Weights of a small GPT-style language model, trained from scratch on English Wikipedia: learned positions, a variant of SOAP for these matrices.
Each number is 128 + 24 x the weight over its row's rms, rounded and kept within 0 to 255. Layers, rows and columns count from 0. The size above them is the row's rms in percent of the matrix's.

# layer 6 MLP down (transposed), 1024x256, rms 0.134, rows 989-1013, columns 192-255
size [104  96 104 108 106 104 101  95 106 101 100 102  98 103  95 106  90  95  94 100  92 102 106  98  96]
[[103 133 111 161 116  62 142 149 143 135 138 163 126 145 116 144 159 142 159  92 134 142 138 104 132 135  84 130 155  86 139 100 142 109 138 130 120 183 106 133 168 137 127 121 137 137 146 109 104 128 159 114 109 108 138 137 100  82 181 112 110 121  98 134]
 [133 110 110 119 132 125 129 109 128 114 143 155 141 156 156 119 158 182 114 168 122 138 145 121 128 149 133 127 158 111 111 162 106 124 127 129 123  89 116 154 125 110 130 121 130 114 112 113 197 118  95 162 132 105  58  80 143 151 148 109 139 174 165 117]
 [115  97 132 136 159 126 113 101  85 136 151 108  82 173 119 115 100 106 141 129 145 142 133  99 166 119 140 109 109 126  95 138 109 171 171 103 109 143 129 110 159 130 174 134 111 137 137 172 187 150 129 123 136 189 110 126 131 130 139 140 134 170 167 123]
 [149 135 125 135 127 142 104 111 134 139 143 137 135 126 139 127 114 136 128 111 105  92 142 147 116 144 121  91 174 162 159  86 123 108 115 137 111 113 154  84 140 109 213 168 168 130 162 117 171 102 161 141  99 162 136 110 128 131 108 128 114 150  97 115]
 [128 140 113 168 100 104  84  97 148  80 162 115 150 163 133 131 109 120 154 168 127 125 100 100 141 132 144 188 106 129 125 133 153 151 137 110 105 132 142  77 118 132  73 107 111 130 174 114 115 125 147 139 118 157 124 144 160 110 112 108 125 134 147 174]
 [122 135 123 165 100 151  83 134 167 118 158 104 118 136 136 163 134 115 116  86 107  90 122 128 114 138 191 135 123 148 134 161  82 119 137 124 136 144 135 158 117 114 142 148 132 139 111 117 150 108 141 148 118 155 142 149 144  97 150 113 110  90 152 106]
 [127  86 138 110 119 109 112 129 131  90 145 101  90 151 123 120 136 179  90  82 103 135 140 133 144 175 134 116 147 122 138 105 109 138 112 150  95 151 178 104 148 139 116 134  93 111 136 146 146 120 225 153 101 102 169 146 117 111 124  83 122 141 159 125]
 [146 133 140 144 155 111 139 173 120  87 136 124 116 158 182 102 111 137 123 120  97  92 110 177 113 127 161 145 135 152 107 152 124 127 155 181  94 129 151 131 113 165  88 151 124 159 124 129 122  99 103 114 169 119 126 159 156 155 107 149 104 116  92 120]
 [146  73 160 128 169 110 150 121  82 103 111 121 130 133 107  99 109 167 135 110  98 133 177 114 124 116 130 165 110 138 130 135 134 129 156 157 110 125 114 123 123 125  95 134 121 196 107 151  97 112  90 122 141  36 130 155 125 167 120 138 139 152 114 103]
 [106  78 115 114 110 158 156 160 136 135  82 120 146 105 124 128 139 115  97 123 156 160 119 149 141 135 131 122 112 103 133 113 131 133 106  66 134  89 112 138 101  87 130 158 125 140  94 119 151 147 113 111 153 132 120 122 116 110 119 105 148 140 133  70]
 [109 182 109  85 144 106 103 113 122 113 107 104 122 129 141 124 121 129 126  98 133 114 140 140 126 132 123  98 132 108 169 104  96 150 131 100 157 134 116 159 127 164  81 131 131  85 131 131 108 113 157  96 142 133 148 178  63 138 119 146  98 129 133 139]
 [158  99 111 100 144 125  69 130 170 108 117 114 132 119 112 123  87 115 105 117 121 158 145 147 133 146 103 139 125 113  97 104 108 109 152 119 143 172 100 117 124 120 150  99 128 133 107  94 102 120 139 138 119 158 140 102 166 127  80 161 151 123 124 147]
 [142 132 156 135  85 141 147 132 126 145 126 140 135 125 104 133  83 118  84 108 110 127 129 152 123 126 117 104 124 145 160 144 154 153 104 121 112  85 145 115 142 165 149 138 119  84 133 123 134 146 147 110 155 134 103 128 139 119 162 101  90 141  86 115]
 [140 142 149 111 117 163 166  92 154 113 125 151 145 147 137 100 115 151 113  72 136 129 105 157 119 143 152 122 125 109 134 110 116 109 102  73  93 128 114 121  95  86 134 125 138  92 133 124 135 157 140 148 138 177 120 155 149 116 132 112 132  75 138 151]
 [137 127 112 127 124 139 112 138 114 131  74 118 114 147 138 172  86 128 158 140  96 140 141 127 120 114 134 124 120 152 168 120  97 168 131  91 114 124 188  87 113 116 139 106 131  76 146 125 144 151 112  82 110  93 170  99 134 100 108 126  99 139 132 134]
 [118 178 121 152 127 167 124 133 120  61 107 106 185 138 161 143  72  92 140 112 167  93 114  95  85 162 162 167 115 160 101 126 137  82 140 108 134 114 133 169 111 118 103 115 146 115 119 115 162 129 139 122 158 110  89 119 160 135 138 123 113 173 141 148]
 [131  95 182 131 123 140  89 110 131 141 121 123 134 101  70 130 129 110 164 116 150 128 105  71 137 104 137 107 137 118 141 135  94 119 140 106 161  95 159  95 136  95  80 144 150 101 119 110 169 119 129 114 145 150 149  97 126 112 105 123 112 157 112 118]
 [133 132 148 146 136 129 162 170 108 105 123 123 116 136 131 110 136 145 138 145 139 171 125 129 126 153 128 123 125  96 101 103 131 137 138 143 162 130 131 140 126 134 171  93 122 144 119 143  95 123 156 104  90 119 134 133 140 138  96 177 115 128 149 139]
 [105 141 123 102 157 131 126 111 138 123 109 175 124 139  97  92 125 198 153 141 148 125 114 113  82 152 174 174 139 121 134 124 109 177 123 165 141  97 142 174 120 154 100 108 118 156  87 109 126 144  55 147  84 157 112 145 127 112 145 104 122 140  99 128]
 [150 113 123 182 135 109 107 177 133 143 122 109 108 149 143 115 140 121 123  95 106  74 162 113 143 110  81 135 155 103 135 146 137 145 121 114 153 145 139 121 165 123 157 101 122 142 129 128 113 126 151 115 122 106  89 149 153 145 120 117 163 104 130 130]
 [172 135 117 160 123 132 122 145 134 140 110 102 131 113 135 133 143 131 141 114 111 142 173 113 126 148 148 126 138  94 119 134 155  99 100 136 114 140 142 136 111 135 108 129 140 124 167 124 138 123  99 140  95  97 143 148  97 122 154 120 129  93 130 149]
 [137  87 160 162 169 141 143  71 128 125 131 166 137 162 170  87 119 118 123 101 103 112 133 108 161 100 168 132 115 133  97 131 151  99 152 126 150 107 147 186 139 125 110  71 117 130 155 122 113 162 116  88 111 132 128 109 154 156 144  81 166  91 136 132]
 [ 81 128 153 143 147 174  89  99 108 127 109  81 137 151 132 127 134 146 158 117  81 117 122 126 158 158 113 155 134 106 137 114 152 137 119 106 115  50 124 146 139 160 155 111 148  84 142 110  98 115 104 139 125 110 130 136 128 156 154 130 139 120 133 101]
 [144 109 121 110  72 125  97 172 141 158 132  83  96 163 127 117 115 132 116 143 168 102 152 136 143  92  60 148 104 104 124 112 101 126 137  97  83 145 102 116  99 116 151  89  98 158  88  98 142 119 118 129 159 169  96 114 114  88  97 140 138 107 145 117]
 [ 98 127 120 115 142 116 116 146 135 155 128 137 136 116  99 121 160 121  98 106 111 157 121 149 148 144 171 128 141  84 124 121  89 102 114  88 101 136  79 139 101 114 105 157  98 111 138 128 145 147 119 138  93 156 130 112 125 136 157 173 154 129 157 134]]
# layer 6 MLP up, 1024x256, rms 0.132, rows 990-1013, columns 192-255
size [103  97 107 105 108 109  98 100 101  98 104 101  98  97 107  99  96 101  96  96  96  99  98  94]
[[173 125 108 133 120 120 147 123 136 137 131 145 134 105 137 111 113 109 103 119 159 148 139 102  94 141 138  94 129 141 155 122 138 160 127 155  71 132  98  88  83  91 124 142 113 140 162 130  94 123 133 146 125 138 179  99  95 125 125 135  94  97 143 135]
 [109 161 109 157  95 127  99 172 111 122  93  68 122 142 136  89 109 148  71 161 124 151 129 130 135  96 123 158 168 126 118 143 135 158 161 109 152  86 155 133 112 127 164 139 150 120 134 143 159 112 142 150 144 131 107 106 133 123  91 126 118 112 136 117]
 [131 125 139  87 146  95 161 130 119 129 142 160 163 124 118 127  93 126 115 166 144 132 118 108 125 165 138 124 162 104 112  91 122 137 117 158  65 153 152 116 129 131 104  61 134 140 121 123 102 129 103 162 121 157 142 111  84 142 126 120 114 136 130 152]
 [140 161 149 142 127  99 113 112 191 139 138  76 136 160 181 127 166 121 149 157 115  88  98 124 115 131 147 127 152 133 139 112 128 116 112  93 101 140 149 134  95 138 135 118 139 185 111 103  94 157 126 133 143 160 148 155 134 119  81 163  84  87  95  97]
 [113  99 116 110 150 136  80 149 109 135 150  74 162 139 114  88  91 119 108  68 156 156 151 132 104 129 103 135 136 159 122 103 126 103 187 159 125 128  80 122 110 108 121 165 172 144 111 142 126 125 108 140 100  98 131 100 136 170 134 142 127 106 148  69]
 [134 132 132 142 199 113 126 119 121 116 110 146 100 139 162  53 158 107 127 108 128 148 107 112 152 124 114 120 143 132 145 114 119 115 139 141 100  95 135  99 123 110 109 127 105 118 113 155 127 127 154  84  80 120 124 168 132  85 109 121 142 119 132 109]
 [130  69  80 132 118 172 160 110 114  67  95 126 140 156 138 178 140  96 114 128 136 101 150 133 102  89 131 118 138 122 113 103 107 141 147 155 148 149 114 100 131 130 145 158 134 122 156 169 152 113 137 111 137 114 182 133 135 127 146  91 159 125  92 138]
 [138 156  90 206 147 142 131 136 145 139 118 131 110 114 171 115  89 112 119 142 145 113 162  95 161 122 135  74 173 128 117 118 127  96 145 121 133 103 141 129 144 151 164 153 143 108 126 124 131 110  88 136 161 142 141 185 133 117 132 110 142 156 104 118]
 [136 104 145 166 100 109 136  84 128  82 146  88 145 138 130 155 142 116 123  87 158 151 106 165 124 141 114 113 133  78 144 135  82 155 148  95 123 109 120  71 120 132 140 125 137 118 113  99 138 135 100 147 130 121 147 113  58 126 131 160  84 132 126 166]
 [137  76  85 130 121 158 157 128 142 146 120 131 108 141 158 119 126 123 150  98  83 114 101 106 148 153  88 159 132 106  66 132 138 143 111 162 138 114  84 101  92 122 101 104 121 164 124 155 149 143  97 135 131 121 138 120 158 123 150 114 136 106 121 122]
 [118 107  98 129 138 133 125 122 120 177 126 117 110 111 144 113 145 159 144 144 131 118 120 162 111  81 139 105 126 109 101 135 115 155 120 178 126 132 136 128 143 106 150 145 113 126 115 137 149 107  74 136 109 136 125 128 152 126  80 132 113 116 117 110]
 [148 111 118 176 134 122 136 112  76 144 148 137 103 141 136 104 124  86 148 157 152  94 142 121 164 126 148 142 100 181 154 140  97 172 131 161 123 100 136 105  97 111 151 153 145 129 107 189 127 150 122 106  70 155 122 133 104 108 146  84 133 142 152 133]
 [132 115  85 126 112 117 126 116 152 130 108 120 132 137 100 170 115 133 155 136  73  93 121 136 146 158 162 143 113 113 164  94  89 154 106 150 139 163 143 156 161 116 116 123 145 153 110 110 135 167 133  75 133 110 106  86 128 140 114 163 150 115 138 137]
 [125 121 161 142 128 124 109  93 193 115 124 166 129 113 102  85 170 124 160 171 112 114  79 114  82 118  94 146 128 129 128 110 111 128 120 135 123 117 159 192 102 128 106 154 127 168 124 147 119 164 137 119 112 145 150  69 111 124 109 130 121  90 115 108]
 [143 136 147 146 140 130  97 117 121 143  97  99 109 149 131 112 149 141  87  94  72 158 138 109 100 112 184  80  74 113 106 116  82 160 162 132 110 121 160  81 122 148 114 136 111 127 126 140  80  92 140 125 124  99 111 106 148 154 154 121 114 179 141 143]
 [ 95  83 147 115 128 107 164 126 129 127 132 144 132 181 159 115 122  57  83 161  99 115 128 136 124 110 140 155 106 152 142 133 135 151 160 144 115 143 137  96 122 108 114  88 122  90 167 141 108 165 116 109 134 168  91 123 119 106 151 164 103 109 134 163]
 [144 108 100 126 113 114 120 111 131 132 138 160  97 113 153 132 163 108 102 106 111 169 149 132 145 110 118 152 144 136 155 160  88 129  83 118 130 130 142 116 146 125 156 157 163 129  89 146  96 100 157 124 157 145 131  95  97 146 153 111 129 143  93 123]
 [139 108 178 138 149  96  98  69 145 122 169  92 128 132 118 123 112 138 195 149 138 129 102 129 101 181 146 111 126 131  95 134 148  81 118 137 140 120  91  82 142 172  81 114 110 122 121 125 161  84 167 132 136 104 118 114 113 107 140 159  87 110 115 154]
 [119 123 140 129 146 161  77 121 130 141 157 149 120 123 151 131 129 101  73  98 131 150 134 135 125  65 166 155 124  97 140 118  96 145 142 135 120 121 122 140 148 119 121 123  84 115 114  98 161 134 135 137 164 171 119 136 140 122 144 109  94  91  78 132]
 [150 126 155 110 127 117 123 126  91 110 167 131 100 140 130 124 158  97 108 104  94 128 123 165 114 124 112 122 103 102  92 131 113 152 203 135 118 155 107 114 123  83 140 148 152 157 101 119 161 135 151 116 185 126 131 133 112 115 135 166  78 124 104  97]
 [ 94  91 142 140 133 108 127 148 141 118 170 153 123 110 128  87 129 114 147 107 122 113 121 125 142 114 135 118 111 150 128 136 121 164 131 132 138  69 141 100 144  99 145 104 169 122 136 119 141 158 155 103 130 132  80  92 129 166 102 144 182 140 134 109]
 [144 106 122 140 119  91  92  75 129  98 138 150 182 155 117 127  90  87 125  91 163 154 175  97 136  81 133 115 157 152 124 157  97 112 112 129 148 160 126 121 147 141 127 138  98 152 112 119 108 107 177 151 136 168  99 131 124  77 101 148 147 143 135 120]
 [147 103  71 132  98  96 176 113 122 131  94 164 189  98 129 173 146  92 110 129 111  89 147 149  91 127 121 157  68 132 178 129 155 123 125 119 121 140 119 118 191 138 112 105 137 144 102 173 120 146 143 155 121 124 147 146 116  98 109  91 105 124 104 133]
 [131 141  95 102 138  64 121 123 121 154 147 117  83  97 115 154  94 125 120 109 134 140 135 113 120 109 159 136 180 146 120 140  78 164 181 127 134 124 153 136 181 151 127  92 130 132 133 128 144  99 155 131 168 144 126 124 138  87 121  88  74 125  89 116]]